Part of a small language model's weights: capped logits.
Each number is 500 + 50 x the weight over its row's rms, rounded and kept within 0 to 999. Layers, rows and columns count from 0. Numbers have three digits each. The size before them is the row's rms in percent of the matrix's.

# layer 9 MLP down (transposed), 256x64, rms 0.039, rows 154-255, columns 0-63
107:503465462433465537401593532501478441573510468520522547502582546465509567507467470488475482478440428467486575401563499535491485508513554522448471541498458564412399362459440485428489491507548442
108:449488448426511549408640526497403522512564504540475430483539540521470407563518476512519467494457502491473552476506575529508659426510483553513427452520473519462448535557529481518525496569530431
106:446562478453456428500572546524452533541443507544587484377554464502496481528480505580448498459458526491539416512538498447509483561563430401535480541507473462404469532447429468567491509430555403
100:443396574398395579468469414455565584521533506440476546470587477484575441501508458467542547552509580548513538551511502439491484397504487526576478562582458524478489500475537507482536515461474500
090:512536427613435482503584512529526483460559544442602380550488490487556507438370442519530535521479458538551585468459490495558465483479441542516493521459456443486508525503492527479479570573440588
099:454432468482511516437455473509470553486505491472519519422598439475411506497564475520486501357542517512579469513446507448507526444537550554523565547432549517529506554395556464419511430441491397
083:471463491484460546397498482459428520448533550487512560496521486578549479494444555489416409540508484494554523487440480509439496433583470552520530475482535438432432632383587491492543501447501425
097:530472555471559490464542539462480527588493573423535478438613506507578580459473495487510501402473549604538498581470525433504441427540415553502540538454613482472510424518486474478527510467557462
097:466535624510388512472491507461453498518485608406536511508495490485547492515406548438505474519536470504534459536553483451484431439521456524582528527417506443487460443475596545574454383539537482
104:476444428496484457584530567546610537415498460505425420492465580470541467547362489477558467565479553488502526462488473473531501457528460447502505562538523484430453494507447507627499597528502521
101:436508429585528477468471442541556416534595471396501522514510524496546425529479406482478428575494577598489525486518504510528545492436597474495569532442503462448433519486524551458548446551520418
115:574579497545492500492472454421481586475413524605481527482392540530570576554419488539535451496502516419511558502495498505526465471521440438530520541493451482621524501461540522428446535603458530
096:518494558441411548525536461474466528500541498492553479449388553573527516498385532453565447481474437549506527611481459471539529470532472479568495606492444431479531567428595466482454509551502568
081:538484491503451577475522504448467474536480527446589532506434496535542478443482564450542504521456485443533490489377471434469438478540407602468483418531460407403485559398573545498529545485444485
083:500573482519490483476413509543594512541431426447451555584527474609549555514527513504537462604507601559560490454583605485524561454532486546488470472444489505514509471532493483498569467512556401
103:529481443597480416519430509460419538585451459431486500582502496555542605480486434554487440543529461470433560481532505456471465490506483418423419451564513509471452422537462466534524417521437452
106:475470558454513557387480558459443554386450590466431413451489506495532470441551514464536590557494522529594527499417564523465412446526486542525524431449492496479455540539509475420522499502475436
097:515513568467525492459552509541428529526560508502478460515452539531416521478427513523454490503493530556482583569549536525546493526443558524554613511549539480428539610508502431624635440456494502
110:456465473454467505430534642489490431458530416485574463453520458570600532535449465536477448482464419493439438506514525481482479541516460463531488483593544489545536469493608455413387534487526512
098:500482323533440489515517462391427539446480496482506495525562569589478430505494503486578466575504539417490436501461565497466549463523453494497585530522465505563496493444583525479504493413568489
098:469458501559475433487481462413457506477506443389525556525526426539509506512478564551455542532481479566532371523502442475496503471593528461451477386488441448450443505510526575528389446500534423
079:518614570457522551523526504503470510461520477483470570574487510492546457417466515438435490452458426464569513415519503463485524376550456539516606520493525538530474532489539413420381552484531445
095:547477545496483535453522486508460398589534515493602506467497451592471550427543510558487476537441520441511587438361518478487481491449499512529473445517549488526381585455548493501535564472513408
086:446530573485453551456428471470460566493477492463483477553556498557560519398399486498530475550485496461511541479484537457444514550563479465481585425426479471438452585384555474501509607501597487
102:516588525463492486590520603502448543448576452528512439526514529381500489559507554555571465535519606578467535534499438499454475519489535608441460470486537417402447483528506522455519454546474472
100:607459472536468534484535459490481510510522480444570459508587534499553375431496529508514441631539503480534556518497531502526464569493459630487551401449436489462516451447586533519493551446522484
083:491500452476421463441479526494432482433498424474473519490476565506524460424514513516498470522601487472611504549431507412471543409606486503539596452447507539428461560464549437516443525475562410
114:494475536521470542509520563419509548545471437515513562425473517511558403425438514545460467476455521526537512582512456512652523353491411433501577548543528526467523513581489497529505509492494442
088:561527356511516576429458469489446553535516440540554448512544513442525492472457495532565457502421428419542497567412503465515426502491498471491508496533545535516559512459417541447595595462552443
091:524482442561509550350494532476432467501441509463479512538512543526517441517531544480580515626496532495501587523469541549553392430551460588554505480509555475426528519404473466458499472472465429
103:485531565529501456507435504499642457432564451370491512593446512568518538521606507475507518492541590480457489521541485582607597519518539532476511505541540421525457508487538473482500519558540484
084:437494529539481502426526437480400529444547493415450553502535591587579416442454511512469445484467493505535521484417511431469511517585459581552516454482538524511455577430557529465534555407540456
107:570508521466627478509502426507495581526413513510554507568597483474507484480556441438487522558490476491542543505513507424438501382460559434477553469582542527483457463501491514446401446603469527
104:513474620482505533463555438443501494467534508461499539511542557503566288437478571542536482464503505490516528599406480501543541467541507561577529495528539481542445491506553589542524506507506510
102:500571472504518522495516487451395499493599541604474494440452558454522498551450544494528517461536583448406587543479569445470508511568505496516443555455472497508451597485561467528473532387460408
099:481544486518461470526512557521522550546480472491578480414532525481470510488527563451481478615407531487476467489592438562481425555572486571611552428464497520452375508496509474540407444443509527
097:435509476510478599430611573524374562442599451519455506517575433388464492447490487475439521464496571522526534573555478478510546496480511561542541552515502479475492427444521435474532484494459446
103:495573502464468459512478463506492487433583561471449503529557520542495446497505552543465444510503477561503461452492482375505412499566472547517560481470432479461454531480419536335466485638541494
116:527442506477571541536548515527533376533442520407480487463485471514528545540620510628571553488516529431519439586434493544543469450484501568385500526466475467492482485511553476502448514482411457
111:412573477551455460438486588444431523541513524499470508565511569533456482497492566575437538464485482528533483553520518516612469437458543484492620480439430610535579545510435517537478528569454505
090:493504521561500459479564521423461535583584525478467488462547497540466413524479511438428451400517513372527449481434551589432513446561519504498546525574440523391525512491488508531489567478528408
085:489520523467540569440517499478425447500492545477550543488459483516610482352479453504490590564476504489536550556386524529544429460514479521524520531529538439395507589403572455494482473528502447
096:568532575522444506459523450540473429508510523560383448523569478499574428443512561483489553619586533492526508455435545443481457439600478513443482521564514549487526524391498476549501483459568485
098:536475513502450535498528481455447479466503522345471543479542541574492515533456492538586530498594561500459564477465625527526561402455427567512485423490503454440528540540536433567537489524530427
106:380444453515550481446595558341572440444500511578487535460544500434516510542459521450506549484461503471432542557476510557575563556526449497478464600553446480467503555507445492473522527500497477
103:447491454496427557441457551443507415470579538386567573593594524499535472488449583462587521544512573541552480464526601543516482508452453554500503460532496453459533497467551542481481500511529411
106:544503475536532499435539480505518554538507521549430534443416589455563427584451586540467533604584465532449552499467505458440507411512443437492565592545474478524411501466448461488435471452486480
102:446454576443464531550459489512514482454462486503564576538492442476582433597594503580528416516547513439499501555560545475547544459477409570467542475424599510538520594472455516521520498534430466
099:574530594585561544393553484455542485434447543419539518485517450473499365464482471495488466510515579459528534605432442505504518511502509571460507474463506519581465476529575540528429473566560508
118:454520509542559510565495411499498462519492571558570454481435476482499499517499478595362418541511562466493518589450537453580568387499546420530559483475534478552450503430496507509544542460503428
097:502559528481508514427487504468456425448448427446439514580537533507534536538489584487517583545583496497489425411487586568462548500516486643500480529488428460467520453507490483460396555512594491
104:501413502525504511615469511558483500513474581489528493476483403557529510521398537414524427431448613552486462577471523450522488537575537504528475537466497437505469426441491542534372550520518466
107:458444459467545491452463516543436459498482473491452482504571445519484475471425547471527447590470599493493474443485519484473517479515465593520494528401466597557543511436410458376557543612447475
091:516540526490603458408511458387388510523465421579522521450526477484525444515469550525536533510536525452484541534495503464401422393466563546519544521403508520436461597463462473532523498494535453
102:463522522446456494540451542566505506487442481433466568509542538461518552569430576414505562460561492511570439497462650441425481507562391520444499473535422526437438529433533528506536513510503461
088:498550510435468544444474500425444484518471449439524517573471470618632394450551504505528483573471438463547512518442500425518491497582500583517503437508441473527568567478561466471508563428545507
107:518502604607437547542492532455439363434539540507417528471557506557464510480479408573531459414463532471494522507546522432543515552548516564538460423521541479535480412467539517525498442564524491
080:491512446470437572456536448512485405480515502406489625478509496568500484419480480550540482559496509497549520431445581428491511471584452566494554452542427483487508508464547455524490459572515351
089:507456530512493592390523572415425469477541446442470499467542530554569488466515517515482574507469496479538479468450508506459548400573444596542484501504538458482484642432553480407544524484523440
101:495527519546487521479534436460489538494488496449436514470552561443455502500367572532570540385560432470463537536425506486516523533581512435543501468466580502589470522511556436466444581555498395
101:535478538449482612467494490475409518404505525512549506558538607584468427470547611505574463442537530499476451524492565398457526426438426543563483478488517434431467519459533503501525495465495447
107:530441418433443457461510573528586552537456611432451491479561490484496491532501508433546548505456422460477596473439487468521591468525508565516522531506461424508532544487642525416476543495459509
086:501596542472545461534413489603571446567472423465443564547479466531464589488529564480607460543536485501515490435542579558547617472508481481462459520497467506504511419527473459560577508534531453
099:506586482478507533438525534473433595454509538446526438471486460542529538437462515554496469480575564463561424491500465469513380498539453506567519460440521500500501567538527446422598533375562426
098:557464546548488480482484511496408455522479486356424500592489486534544536440429521514636507508527531495525499465429481509539541517514460500588540471500514473446442475617562509467465538600576470
106:497408514498491524498560491565492553445601558558552463413531467538498451537421468529382524473599422461530530510425558473440482523524492486527407550475429468482449443479526587546538488440469464
108:470398498586517528501461391536485508381498549502487387546548435531509491448548494427510543466473472464496495552446503411496496508586482474476615468471542532460480563562395493501429470459481520
107:551457564475461588508492481525368501512561447560486474466440532459451427533487551466488506442618492589548440457501502464443482487499558595583467557513465600497536484485529469578591481504502507
087:468521540570456503433523510435515490501457513431490482519511456598581566364540504525519446548437569425503460445484495437599483476574382547513534537495503451470504587474486466494487508548557414
099:531481488562435417647466489482511483547534570452450498549567420461551554439490438456471466439522478549498546487564616418513494508504518453425465500492544543464519522431511439458505487433519601
104:480529409495482481439567515549396503423445479527443481506473520483454346466500519537445381439558487480569448468430530518494499452490554548555510564434491540553515457444512511483508581487443573
101:514502465472554473566549478471535428497511540467528579513493478422524521470526489505472498575503409503478606444520542524627448573476640507416459437559554447450563541514556445466555546523478493
106:525508389569437451462514528491518517467484500518491501453537557510553500472490474516454433492399557444539549385462503497505459528572480421539432506470555469464478482635491509653547568508463502
099:399608497573582489461449383492521527496468538461433509425537529467509516555576575482508518581438565450504465590528442522526451482494501502433505415459543476538574486498551514441455510419537511
090:509495542549489537567586529483431539555495498409446505531474474437504409458501533607535495495489584428541516574467526513533464432581458658509529404472510564540478489490485424564497502491521480
101:498405526535517513493541525421478473491483467506460459563539519563435559395515568526594590507491568486467542598469535468516454477449422500424366494443413423535512471483489462559475487523460511
099:448527547515518546473460437554539489530459418499494493464471497489488627447514637528598434521490514498503456543465489532504599552570443571512485404397497494452511494461468501454548538601530453
107:491508482417461426374447442439539474499607452544455475465513647426509498412462525562533502571531490492523497554485437559499543512430479551492506402499504457493519557561507532515519582531517504
089:438497512486544565455512500442496492489590532424465545531524571504555406488481543468492522530608492484537511527467534447561458577537488528512562486441557424495409532406571405502531487400558423
108:506553488343492408425513575463468522471597558494423501457520535469500468470489573564586500451530512444465467477502473461550478448502538515561456445565624469454464518486398469489474492477529471
102:475404526436448526519526401502406593576547505587428530493474430517561483531467559455483491571502550502535498497485596512560541570451494508506505507520575491458477480634556541517565497470450442
109:464458519477493556473496500420476524487545483533506465446491405569471483442548495490528558516537558489466557513552559465577536518514441474617606514458466611463445605480496550445428535421575442
107:399494509545482450515475513473494598507573522460502484656537498488547571557491500546524559505516435482510556462507653484447514514447503520500506533449387528504500552501548487568578596480520481
103:482510429393500505553505563492471459555627561509490536535509443489579473565483476441508465493494542515553521469522622506550374428469573514507521546507511508435586503454574564413499491533476481
114:588531407556549508467506515508373601380544571477509480479504546488522498472437521557489433499435541564517476517590440434493500468485489490537498531385482461492522488491586413541537452502457466
107:589483610502469397456515469496461540427523442478507504530522555589567504566529446617484439540507511566456403475517530543509471508533536580433551455516510483459554489558544426428469506518442440
083:421476508454512525478464433488461565494483472397512621500463543486564465494513512470522528519471485447510542584366547477530489479537454553447518435448551495470495631424558495521498595481596492
106:625546475546465449497470447403411439510493502476466573573447481536503535539535593536507447525434459463454367511515492419496492482549471575439568557413472476479540528441501462490491502436484503
107:574534516489539463457577498441469469520459494479488565505416520511401484420487523513449467598489591486587538390485533460600370538574511526454562529547461544519517496460526510547565513512545524
106:464487524506461498515538491506513549466548484406540517470482486561479398424491470463464486517462534446499539574531524402600448436491442564533624463549510544432495575497534536515392552385503529
094:421539479436376484437470439532512453485512513537534509423518452527532494530508589476405501535531496470490475556400498473410472548544558496465491498532529504558508607408481544578507467424398460
112:510514625539576569495528504489455571507472429480497512383488545567536484494486642471505462475470476485416414535480582435528467443523521496503527586495575504528490480470512487573598515435541492
108:451456492493404470607459451461521429506503416584564493437520494539449498485461481455507495450451557490496538517460499582565592563578455574430508429454471428441459520476548604524472496460555490
087:493502496467423599444472508419543547496557489389493454485482475525491510439465517572451466606476460477595525614461484500559483463518454613556535445467511538437441544482554479530563578464529510
110:527483528463531508517483518439528503449560597353518528490486504564576514506447476527470510471555556458445598563538447486529585350433471544494508576501606516471451506519523532472468543516453514
099:578485476506477513501523491567525523597485489463502537526457487467601456551569554562472496431472562518466554587532593408572471499496525556530442613461556484473445599455427445541449447515496484
099:456446552546509609530572519437547436535449532468497561593500560509528464425497535515518523523465449519445530575465576443550427451436563531478534476404508485502473634475531439493484443461538438
090:464460539488406548509509468437433556486550569437518516568413538487565457490457428503556558476464567531491489501473580428496352431486490483495547452555404529420536503513476492548574487514478564
078:480558573534555474452489544459467513498502392450508555533462607513549459441535478518535517491513496513516612551402465430480541450500511530532517429468531393414477603386499496515444538524526539
096:477466497564513452455481425562553504484470415471433605583485564476483496438615593538460509541525567564540547496562443507502450586519572496492589536467514541529528438522496544426482488430553496
114:491527484434480614475489528415456526504580459553461485449510459565434506463496514472490520400473591501599453496482493523503491548542464415481529473603548443529582524366406531519515525515526478
100:526544527555485500618567527420545412530535510506533492478447472453517533534515592523549460481559581571422457515522540626440506532490551519492497385473565561499564547529490430495515539443505436
# layer 9 MLP up, 256x64, rms 0.15, rows 155-255, columns 0-63
113:449551507424534448449513453580470457564513562573527427541577506563482523597457432481542491453431491544452580514504508520492494542505446481499448499543457483631439495478431533576461398538439523
104:484423487538557525538430489542535536464457484528509473568466466539550476528387431432493567484477552545550379454456461495448427530461445545506524497532453384480439495540454468579495582594466521
101:520432587470535529438489469572552444572565507523518450520428529540518549429500568549475510451517491567511480389503483506478511508554459427495479478457453434396562497453485487367510580456514588
094:506540448495472592462505497497429556550478461450515492501408388471506519542489555476495495412601456474503532480576540508474511526485516509547444425453486584488424425532506392572506559511598416
098:525485455599614549450502527530554460513441379559536504494537547512546457484551522424533500551429508447510471521419544527445501456565476477448546573436550487460400478528535526530525554537441599
080:521473424405488463419484586506560437435539428511550531521505477487465515561578539455522430530504594420541500467444466523524488466567491584543538475523383448460526527506471617444503536557470478
090:515449642527473510509555517439544388468494422544469528507586553423521550497533407555492473572465467511450515470368466440569483469587504516493466500510433500472478417549466536507462492549479512
091:540548589487557489506446498502548459554528473444472527440494404450413476497445475494338495462434469458511517460552466517551526462510525540450530529495458464425433540522505453457487641594508473
100:539499512559557532595523476523480507526486416532465464587514452568481441586527443555477456454567495538509451440419498433432518516605444484469538452524438429464540505415518444410442487578451502
103:626508555406492507469403498446516503542458566530526490494516559616545466489535505524482441450576462545499532508601471438501613516517522549451545409479465451558498475524432483501479509570471578
114:518488545405497472455513466439476461493540531567445495451422480502550455496543519358528564520544555510492525501563513539485475476474531388456566534472524446384500495493539462503522625594507416
095:470486518443620473487451445484494573526473480440552500579536615545540530555436554405610479497461472498513547536523441526452413568434401495444505415541473492533501522544455443503531512529472515
081:445599449463532511491542454413473580503481461495418458537542488460473445527511563483522601419546538378580528484401517434499521573525536519456469398525499524528468511600461456507466527537498524
071:529475447507396553497538474447447592552484559523487361448454506487488515441529510478453495505500472449471484439633498504465482526508442442514475562461589410465486585458465496584487488456440571
102:515536545480497428539495546404555470405505484438520435450447531474439507424500492569539454481542471474459467477414433567504525532470464441532505489578520431404461492512525508414508500579501348
102:516593440501583662414426587475572489474458476489480469476555513488548519533496476452470518591488504487460561444471461514482480590487514421537470435534567499558537484546447602452489483538515505
101:525494498502495465481451582492429547466489505422429462471431459467563440506529458507468530590567534484458463450432459498526485556442488536438414496442559479428497558501501425365478633518536467
111:469485455446570527530477584563508544453357436546544467520613575480509480519528494520562549444494463531515449508526487542480416487451489516463464413572441431518378451568506472494512506527539561
097:433532449490581429556473525476526478457459515465494520475544542421432480497476461503542573587526550527523576595506455635402489589534526533547585552517509436491481441563511468462512488528422544
101:431435479472476502497537523550468511557492511451511551462499497438562567551376416390487463563599455546429541520441441550457561479589448498499582549545518492430530503465464533466517444500424475
077:450553507436493468416495471451503470449562499421417423521571511560525502504451423499605517555522486542520533438524482518400538560534510488571465494452480607477548452462478416585512546496513398
088:499551565464526480491519504517473531437548434554478490505475447485551567461428490514574537505471523371512476462506527463572592541509473558468471445544546435405523513591483496627493522624539553
082:488524503446537493456479571582522469495497412475478489558536406515517535571435458585552584539542460500540575354527534568491534507508498517482604496480413483473511429504511528509560528469514383
107:513481462557557392457521572428431483524509534518548496510555473470436523522433390516526554486492510513571477407454469440548527399541475411417464509510502539539563467446514385509537443563473526
103:543487439575570525457416454489508546413573550522525457449496552449453520515573527470455520461528485491469504486439491577527570591505468492529540513449506530439430456530544385557513440427404409
082:579408451491465433360441547479512440383433480512542561408612529579531448475490572506484541475530441479499482521414451473436466524509497467491484522445490490561458470546491476504431527528498519
117:562473546463476475571490556487514584571534486388569460458501419572518515443400443541468484479475439525440522377462507557494541465501528533523487470461463522497500431536448401548424553565458544
084:482542569537434554495510450478519453445463377606596512478467412625447428433458519554506484529502494494436471545543518463533488547514478502431470428468457477531428492512492384473475471454540484
088:441587534481483570524461473410610417481470466503590517528423474494450439494485500460541514403501511574502523562506506498475492573558539499528458534504514528547460462603530408494539366452547495
106:512408567446543561511431511506427508475449477521500500446486569583462537575508477612537546510532461516451509494520499403472489495505533503540459442530446455582414497575376434490496602533475544
088:471574542534510469483487484487540491436491555524487508361549494576518480545431412552436437425535450600527547493502609512453486508561473406531464559532543450433431556502472467501558569491497454
107:453491535505529482528476578538499508508425496526499447633464591616514487511526381525524490500544503526523441579424504599470526571484484570521407491554492454575470437497471449571548512457463481
107:534561446557496445467405441533485506420474507426508444475528468488462408497426482600476493475541582554458528454540413619488458574556484500492460475404450511479548508504545451490444508498529598
098:422537427495490503558417514511401436490414477596445463488554460545535523456496430484475550481542541513538524558588468522489477509504515526495462428497536384431466453472435440401454498547579444
102:477553555491480426476477575432466516506436482541423520500511609564472538495552500572427445554609446455557490508422470523559567539533522500455501518447592509477406546427468450514412491482533447
102:555466482468519535492500499626485467391473453482452502499592513457532397465560499475510486497479506547499548497451549471492518514591537496486480468390519495348444393582501449559552487512493541
103:575481530479622495605526542472528473553451505543499516494509506646490489520400460538557546375513456441490469475498459509459480513495480486465441444492480536420585525537559535553533489541434582
114:496482450481473515529432442553472525478480449572417547511567564577552416554459466566513456486460545501463539466450480570561549556464470423489509558471563496522560432652547568529459503574521505
112:500467496469511430569494558542412446459602448512488525480395416515444403472467510479444536571562480510449496433440451523437518525450512449531510518447538568537509460534473549425511579378529510
088:464471638482457456531432480463517486511412407569527450555478517516531451508604563555482518552526490487559511475452517412488477523555550518536559544514439418463559505573533516439500447565498392
085:508543492552536530478553540429589435484504426456538491552399494454446458520447481581493449471516575490532540575470402534429510513536595561477520439546595503502472458457462423489513547577550569
099:468470540553566474564466523409383507424409412589496549466467506543577513571510519610564531450500519514431489502481506508479525447534540501486527496532478561444469532502587534503402493584483563
094:436402507410458540504440420467543493486486402507550542535418461487531594543535537491463514425509414492413523436510515414467527475568572516584510438539581489498523558541583534539474488524526490
110:497522551509564493518463533470491537378551426560526549539473477404544425552451448507493512630547422516515455472533457432481495462435466450502453556551446579527547518583577521432508491469509573
099:480556439458470476521422504459414442518442507480635433582446440526428537528547465462475496498495463513471514476576478377501507518489467491578520430613458452553528457469524434506489432450494562
103:501556608451509506505554576448560497537451450514505507421502461548438520414516476531500464476499478430458521444484473473520494460492379501398386472450520411492591511469530427455569556546498561
097:589576511514572476384481569524542520463467546533529464408598469533475581450521478519498491530563522533475491475518524527505504598488506437470520428499375539396549513518556547440417530521525544
103:530537545449578416521438386517495553526578519540554517462511506521461567498418559477516489425612572512464429464440428481447574474453512443529550490464428491435573526551490525501404498477496532
111:491598514526495456462468565542537390507544527552489497437443427452531579532474490424487628536492518559455380449556488469475504490539448520462474529501507475377501586510511467457496484573431478
097:593632539520545460444445468455489571615502445570500451541531509443500490523492444579381519478537506518482402458511522471502416542514501489444570555482486513510491509573511517473471508486624527
107:509499521481493484460442446507481483453456527665442499526464596527529368529464519474558453554498591465503474533445567545502541461456590432447477528459504530497490472569436506498420532480403482
114:413517470522534504543612494507583490408501516586538568465538555530509563508502606516467589504527531490533512364447438518492510488500576380517528446539484519424576488522505485445524459520532510
089:566503450481494483488524472499563460504426408507589422490619512517513503546473578450478488464533510477582456600467492489530532514451473496468525541471362495591450493557473456449421504523433591
110:576559522517521478477445503504439557490511455566496578514461506512498496657453488498498539511504458554503422366474506480464513470525552460462531482501548588504481660484481491451443489517513611
092:420481411456479440387455455480499629480471415496599475531635548473511491493518502537453453541537539487537519522384583527493489512528604472515448472504478526463472467551517499514570491510475513
101:594475491483496466446409529421464429425515511587497496510503534431484494418390520538413513615417513498572529392507481500596478541464497455514425470489560480503506515553478517501533458547491442
082:454428430478506448534492403451407398496536565489530549563439504525515508588518566466508480501384540515560461515532372464467493473541518518499488468516509488483471479440430515487537527651481501
081:483467488468446544468495532423426473428445465462494421501501565590483507561406551504455518530455412529443514467516460530462574433606541568436434542518424415530502482489569493467473556466558438
100:410500489478568541481524493534579485523539469509457561434505570404518504579400515449548499554424510466507527580502407589506489528513490443498516411461546576435566550526506471436570539503466414
096:528512524411510469502510571513562466551544518604454454518448471484537490546547504454578439495419573497455578555390521491502548526531401443628523426475503475523569506489474532552444495444480568
105:525572479529582473412505563422436469494488522544513417513457499551488498413473465467506446485399505482494532448453515498444430502439456432374409494443498479506555401439507491550590475481556498
064:466419508461475534540567431491503507467538547554522490455465536493459476438423412573467545439558431504444464559446398530442473529561554483518502513577515470519563584502498565386456476388500502
101:503560516410543475494548487521457525540512552530465517464408608478514518527537523569557466496525569453514525512528430508485449465581537367447461591452462448523507458600565530412446570506534458
097:377366602469517489517470478473543544487509507450565483501474506516498484491370407450439389457519544418456584474515495488557499467553487491471452440540456533548500525580491539515482518525490435
108:583455448475582507496459614470506469526507490522412497452479580501496411490554424456571491492487571549442551427504558593506530567475511483537541380481522490551472460534468508543563565552482421
105:638560541489571495426428453529473547496525506493491527477449498577461532613481441500495530585477428539449489474500552500504502566512415451543452490482490547573496427547549539481533602574491586
110:537483532475440459539422458535586373481514507482549509502508479551538533520468450471493409478545478503362462602482508491593475533517482583530504522464438446435510537604459503476409513536437533
092:452524523504538463475465419353524483561441497464608458465533516508403503503539509453436494524528396487508538438494519477461460493517544537455378495557521541462625481444542560499486426513502461
102:495542471487498500421560514524546545496538504444461496470438497451471473584558572404503468523499423413406554592451463496443547624493392468546493511510497438449472473511504406464507558489519427
100:567542576431479475474398568474458468484439517457507434542472471559523466482539496561465364427541474515436426389428485483528435455461431422461447520511514486524444449510480533527435485455510558
106:435480513489650545503498464467490595557531485548505502446463541491584518590536611481482519448532512435388472532500535548437498514482482512491462440418413448562453482471423530508469577482515453
105:452457529470579527493522505475385581510379452512511544625522512495596516523570522486434496413451419504522483504488532432573490464525554505453434497430486558555471424565524519506540495521562458
097:542511547426641500486505494433493517487459553445506454490567484439565535531475540534472518520432585562550546374564458483421491513489456526494485440495493476537483548558428431526601529582441474
101:446468438503565489572548509549608527583569496526427481491561482509524479487510593473462517541425456532594530489523446578330517476509468452462464514488574503451456461538533502513421470512519555
100:511496581533495445459476467561482567530465404514498521526402578565490522478443519449408479461508568515460412513467433466454586533488489567508497430467466545556567464514540470640520515406495481
103:444484447430439398530564549450499426524490550585444537499522468512451602586502557560454532560517540487489503478555437535457494481504487404514543427459454623522517572500551522554485503434466556
103:504445478457464454513528538493474452507475515485551523469536486503450517628373503548519394543456469506508469535456525497551530549506509414535553423536420550559496379615488580475484445505431500
106:380537542422580573471468534495580529465510430544534526455476465568526468450437459522455488540488565572482470493456569428528583453527452449519536456436410469470446533516553426525537421499528433
118:559503519541662513509446449484518469465487381479443525570522545541503448590467467511527480536434430471430526428398523514443502493458453461521615420527507519530493526496487553474470516587518518
106:447552469514549444471502462580443417446553403570589536512502527538540463424440463480542532580437493512588500453507472510468515437425428487452462440558548468469529456452481542525476454568544604
117:601509570422604547467459546441431516354497508494527462486460454475528508558592501499543500414492466509430568533532490533549560491541475488474519505490449544562452551576463520419444561507563495
113:523507536510552482529502480595494512520569471483457462419523550510522459499547425475419417479592517459466486365441469558572529468430388474554487441505531488513517481573514557386552553537499475
109:434480559537586371520442501443488553491478460557482466529480555490528492511568522560485528475505496518538491505444445551446514390506470462415466462476553547498515608450562506400597526583560469
111:534547555402489450484491524462561530568549609491459594475492500537564533524506556448405384582537511590514515476521415516571565569492408451478458495531518525505529497498500472486455592477460508
106:573502451518515403443482481559472531428371395472513528576436559497481506475516495535453467468484484549510491490477556432463469500455397504594493460488348573546485493571481465472465520508489459
087:443496517432495485487486509528607522406430466511528486392440472505575435483491460578381543495517510510570459487478516486485498569491456485569536433443499548481453517388577498518560382533477485
106:413481434416496477489462424523510433435522545511500546559484451452457520566491563442433492547435600601490573559461405502504504531469427424524443565562492479527418484487503519457469523529549573
101:471500548531486511469499486432501472522593427496506454463498378450479488467434487456480489433558370531523443456519488464503586514546632476463515496572385519492468541476518458468463506588507412
099:548465498516610415466591550494547491407480448433473430471465566591424448473580434425539554569434468497507526507521549478510495573498448440577508526486537527509499465509516469497478511442384466
087:567552488509552461454503470464485534499450490530514462440519454493477492499477489531484524625446575510463497487561603611538544600573550604516460458495473512488445567582408558534479494604499470
116:489565474518515499496474603549465399447520519577516469455488463479413508481430425523485514488549498410424489554510401525574560485462402463448495544447473505472515585507471403429573545511562509
106:457431504502564520514476523518414517400484421464450494492505529505499519451468489462479488595487509549503581478463411462391450410468452464505560474427564465388569434541496531549592463559476520
088:496617461466441463515505439493592422458513495485534584539475485493594530542504505479461448474455543508468564529524536537510470489444507408415491429443430564547456442426434418529561490450416454
112:537529407544537410553609574504463530450563457500539466450524472445478503482506470500480477448532471500605511535537394590543554493532434503470582454529511604476477538568533493448553547551516420
105:497547441527563529385505492455516569521469498602439522471446585554525451547542452520449440446494499375476520414493480582522421398484451532501487469399521494450472439556485516552513523515462488
107:522492509476545521501444511347622543498497613487532455546433483533476487524518434454391477470554492500506431463515469552447569486524528545379547495451547547532525573519503475410477527525526469
087:540492455433468527465519495585430497530545476422516482483396504572468539429475509548403489532482500433475485461464464513503557558599442490568489515481488557575474475597538503392567487390445534
085:450521468533476482514493593488527547532545471495556562515517518527462480485446426460427603511521513584446608524580526475498475494423476443528539480397524481502390454603504578405469563531491484
099:515470544360567510522497494451494592459507540529433506518480574445503466486444436409527496455521520508449532492417391521501526378470435524460517488471500488502437470532471586512610451561478450
114:542519488468526407511503522414464438454567480526603471499528501479429485539519515447576553455469456537503493498461524525512554477533470480430502430522468488440454539478466588637541439575421627
102:500539474452500573554436533567428542475469341470518473509501450452514489471437452583522561524476486610480492489481500509463408581505495567468408449449502416476427500500437528549553462525555503